{
  "head_dim": 32,
  "norm_eps": 1e-05,
  "max_grad_norm": 1.0,
  "doc_mask": true,
  "train_tokens": 132300000,
  "max_steps": 4038
}
Each number is 128 + 24 x the weight over its row's rms, rounded and kept within 0 to 255. Layers, rows and columns count from 0. Numbers have three digits each. The size before them is the row's rms in percent of the matrix's.

# down: layer 10 MLP down (transposed), 128x64, rms 0.113, rows 105-127, columns 0-63
# gate: layer 10 MLP gate, 128x64, rms 0.175, rows 106-127, columns 0-63
# up: layer 10 MLP up, 128x64, rms 0.165, rows 106-127, columns 0-63
down105 095:087109101146164108145102147119135066141153133165128122150121163118149153149197109123104131143126150146105150088103136148148183135103161122120115126134113126111123125112110140115095124123091093
gate106 110:099150120107113090139125168137068146097136136112134175117129125118107142124147078161095125141166183120116141148165157130109193165113126106113119131130107140131153141119134122093128133144118109
up106 088:113103111197119125153111148138095121138127146087147122110136137082110146150142167090161114116145149143147131142089104114162146139114161102128132105116160122135112140142098124108077140103082160
down106 098:133136129154143085135162118102149135098090105130154110119136152114143104121131100090168140123093133132148154144139129159118095109108132179162156116117130126100135110084105163147117092059132132
gate107 094:087108176133108117093143112138099155149116117170152128068087161115110129130154126117092126137106123128118145129147166115127160083136134148144146123110146141152068108131133084119098148148122142
up107 099:138147170131110114075141124138164146117151107196107119122143131150134162134122162116122104144131121109146117129095212143149138121089130121133120098138141156116134115111131147152131107076148111
down107 089:139107156142125134166095118132129155145131149131156135114086142105121143147107120124170143099131098146120128121165112134138139090153107145115159145101116121080152124132114089085091190161141177
gate108 099:130075122099127125142127124131111157105122148163118143121118132169140166109137101130126168138150114123097117152145116114111162144139141186090100125145089068095146082114128148118135094147123162
up108 098:165156127143112149141134131131139166140175126126151089102115126093136170124152109117111121119130071080143118087128147122123162112110080074121131143121099149097122092119121130151121136155150092
down108 093:151161149133129185108072077115117132140103131097142118131138178140140116109155137112129134131139192121129154084112144135093132110136109148142091109140168130114121134134118145128135126132074161
gate109 108:160138122128139122176116133130128107136110117135144085114125136131098157098155136092115148127166186128132127104142110149088111144172178115113122119173098124095120123137145143129135194117095103
up109 116:094150153162113134069137105132096111116114126163091153132117145098144145122140126129071145111077123113110124160106154102145155148114138112114136138114147122105120127073077151104139142141126168
down109 110:103073132187142175127100091115111135117109138097122125157127134125114117131137129085152136154157156167122085119123077102132144138128127147102135135120122139085125131125066102124157117128117157
gate110 097:121123134155166136123106133155059173125117154117124152150132131135143192120131155143079131119136155143130161135116137121100123126131118102132173172159167077109111143145145126133106161111146123
up110 095:057117152107132108074104122129108156109137161153112147129162116150158172105158097115105118162134103095116123147150165115147146147148154124102107120138147111133154149100110146102151159130126154
down110 097:132081114120113083130098138143152124135125140089122112120146090124073103104124125128158143123101108126136159146100077154089122105118155111140091130119088147175130114115148083128115139085125151
gate111 098:133109145100108073149099151092136119171104120160126135144083150087142110178109151090096140131150143122089136124123136135141141122156125126094113145136094115097127156155153074116122113141095120
up111 101:138120102098147102091102104120123101131115132157120126143162130162132109098152111154214156115114127117076152107113157174125105156135144132178126114107157144109156132124143116110135153125139134
down111 097:147115185186153127134114172108155147144100123133174117142086119119096140135109128123137108166137105123143141141097128109141174124098127114109193170101113128145153129126142130111129162154133126
gate112 101:149065146098124167157144147115109108084129139115096137119148130122114121119148098099090123162118141069118115094124156163125167117145097127127150102113123095154148104115155088114145142140139153
up112 093:158127090121124114120118122111098110086104103125126149131145106175125147122121105126178140130104145143149153138149116144102092160090155113095137127118164088145112088162125114127165162182116105
down112 099:127117115132133153119186117164129117165137113128142126111149128116164122108109152123150145104087112198111101159139148118186146132165111128140161160150119162067139132119121120122145143104136140
gate113 086:113110144100140148137091167125145187100090120133130142094174102071148130151120131120077161143118104129087115118144141119153109127105139146152118130121122145162111118171160143121156157143114138
up113 097:115137073106145114128109116173150118101127155141161148101163160101091122121133094121145116157164120087109100156131173100105159131153150131117148128088141131122132163122144157125145123074108121
down113 085:109116131145112088116105086111162117134149123109130084143147094136116126143098152099122156156146120126113150065099117111133103091146165098067114120152132154110166155121140131097137107156134146
gate114 105:127144089091180156167135165175106126101130138144188106126114129133083132132139104154161109133156126139152156109125150174126119138115153143140113108106112092131172119135129149094099148138126127
up114 096:109142161102171158147116146130111105167130137084148166137177149135144153138174103127135092132107103121134090178154138133158113120132144137131100108130166097127147129124160100110154109131139173
down114 105:139128085098133135061135131137142136143151116121137113143102098123124112156112109165192158113156101106150105124135126124125070143133106129127133122114139112108132170149167066115140135103105149
gate115 089:112194155138123118112128132114075139129109123092135126116133104164155141132170156130174093145117133137086112104104175126139125173157118132123151144125152160143146129147096122135092136144124080
up115 098:142161138116092101113105101149144124180209173123137130136127112135131157108116109137147127093161125102089167131125124124145157150103120129117125143138111112178114121155132133109129094082113148
down115 102:133150155118134128112149177128099171101107119170105110149093127124155116119120126104158128139114130130098132135129112117159078155137123109115188140120186141146128103127119124168184132100144101
gate116 105:118142134118171124101104124101117165149123134141113107117135148139138156140143160112079086143148134103138146127142128164126113144120112107117120095144133129213163115161155122136185143093151153
up116 103:084118120157098079115130115132133133126116138130107152155112108129136129140143133066137151115110158110128086126160159084102139164116137145134131160123120084144083184119098108112155149097145130
down116 095:149149123145156138091078135164111090132114129122139112110125087153110129161145140095125166130146143136137154141144165200141114144154128119108117149159146074131138095164148157153110123139104128
gate117 110:115120111102156102079111170102123146120154110141154131107150115099125124139102105126103110138149165097151119137088142175162122179163146119145147100131114128120179086126123133090141161139121107
up117 108:161136109136124105104143139079135161141148144080138135146145092070131161081136130141131113100124121117102153152083090132092154152138135114127132142104126153101143111175134108117157139086118153
down117 108:146076114100101098144122119120089101129146126112143137121121115088125151095110133126130092114129088126141117125130129092088114080086084081111120138138129167126084144143147145107123170101129158
gate118 101:127131142144123139135103122114137164145165121151145106103161111124104173101131053095130118116132153154122123128105132167187114141147138117117178090139125154101131152110138116113117110178153142
up118 107:161141102121118156078128118184088159117116148135135126149106117118138128151086133144151152108120136111151170142149133129096151120163132053148126125138119133179113099130122168129114146112105152
down118 109:109155118145120117110105141163095079141128116120115126147152122115117156165112128141087158137120121144157135157110122188106131196101122103154098113125119107131102084151098113170127119101128152
gate119 099:107127185186149144098116149140157157121095113114112110084087129130130155092148144125145163114153147150101113095132128122152144095154145125120138129179102108085138153138127153152153118129106116
up119 113:133142156110139174155109125098138138093113078126120083162121116142126141143093130079112170125142168108090138140121169089122115124115167140119084109132116141111139176146151148164113135133128132
down119 099:151065137132161122127117130093163112128151134153133103122074124120112126133113127087107138105173123126125110201144118094163085125133115113104124158094093122130106116120126148148142099106150125
gate120 087:142106124157116138121141122095087112126144069123143122053110123095138099105120099104086156145123125132154131130134159130133172169126081134112141128112129133109103152128098111130138090103165144
up120 092:140102136135130181165134090129173156117147159127124132105179157120166096169130112145128138152115121073125109128122136097132142128127152120122131119124128181095108126127082064129129111124141136
down120 097:145128116123169128160131141156163120141085156077162138122131156104123143159079117147129091156109116116160125114139101174125122093111150135159133118139150163074124124149113098138138151096148154
gate121 093:158105130133144100140108121133151152112121150143129127158142123143143120103128134128128118111133104208118129138092138143126130159145165106126101120113065130117083164163126121092168127085139080
up121 097:118146163108145170088157129088108155157107129133163108083128162175134113129156142121121114100088124126151113126157144108165123111140128059133121134084137155126151140160101125129108138125142146
down121 099:128108135088097147093142150133108171132127124150108118143130116173164121108108143154141130109116141162118119091056110192141119114139130079082136106116099129144130129125118143130120130101100099
gate122 101:130102108141152105122134187074129137184108146171116161123134094149115146125144091167138126129150108104136089104112115134116131167142128136127143126132085151114168145106113104122103147178129119
up122 098:116093147133117123122124121134120107123140072126129120108085092140130144106162157108164132155153118120141108140134118139139075168140115174080122132125142138142135088099088138089127176085118150
down122 102:113155140100138103129111141120128106100162122137129106115158127111169184167149106133133105098108096101146147116160143145134096131104130124185170159109165109113116125188151112111139141113152109
gate123 097:157131130154158126127110104125096099151158121150080074123188115090123104136108144098155097143159136100096135099086147177150111107111134130140153137129142133093159119126135134140143099108141120
up123 092:136137122162113171102111095122119122114171129122184107101137153173130147134133134102090140144124114131112156110125085124136145110189131143064128136144131160112117112103143100082115131143157133
down123 103:136128128118145101141115141114154106159115154096120128138119130136148159093115074133082123107117134123123121163176129083131161110124090120104128117114058114157106152089118128136167106126092157
gate124 097:128063141130170169103167119157074138113147147130108115114148163140105130135124111127112079118148143135094127131091115153104179115107124129110111123180100122144139151133109111103134109148110103
up124 094:150126123136096140168100147128085133098149090154087163148138169116111128143122084119169147166140135154097131099080104115107140105114085154136128116145114124137114130123089142095103106122147098
down124 096:176145122097105075101109168091114116150119101123110120122136117110184125170086144130159131143133143083148121093123108122138105130131138158173120100113150150148140133162146140150125127158155156
gate125 107:153126142135114125095116159137089144124124122148092049159153124118145180150107138137139125117120135126111178175151101133056090147140129117135152105145154132118145144127139139126144104132140137
up125 084:127159134129177102130112087059115080129121136110131113144129133144139104128144125128106102108140114108100132189101108138133131072108121126114090132118119115124141082118174151147097134123093144
down125 092:137165162121119165140115168150166091154167141150152136156099141126125132141102139128122136139156116127149146174129149159125135157133151163165090137121172151185131136108110100110154134122085123
gate126 109:118110135142133123103092176136094130126128111146134135104139104082158125107152095100094092137150118142122141140145171170147113169145168141126132086120149080121110145162119105094145167110146135
up126 105:104115134107115150097144131204133143103146095114119110162101081101150118168114158143133135160145145097130159095148097099109145118114109097142139134123101102151111106107135173148098144139119109
down126 109:102112130131131131143145124133126120119122158149127058155097155091109125120160096133147124112162090129081152119127145209126142170127157128125127081142126117097144132150138136152151093129125112
gate127 094:146133144151153150163142177177084144145126175111103104107141124150095123133137138139081140175136098125100112097149108135128115162085147167102106129140122116130139081121095118136134142155123128
up127 098:116101147175129156111123153163056113152100132102111131114118129148096121160105152142111127143128121149142153154131122118095128105129127107140150098116131138162119124148068115118099124122070081
down127 091:128137128127140151143107126110161117128107117154084108111102097131117114088138136119100103156109132127107122101126130096131108094098126091109161162150073083137097149116118120150119088095166073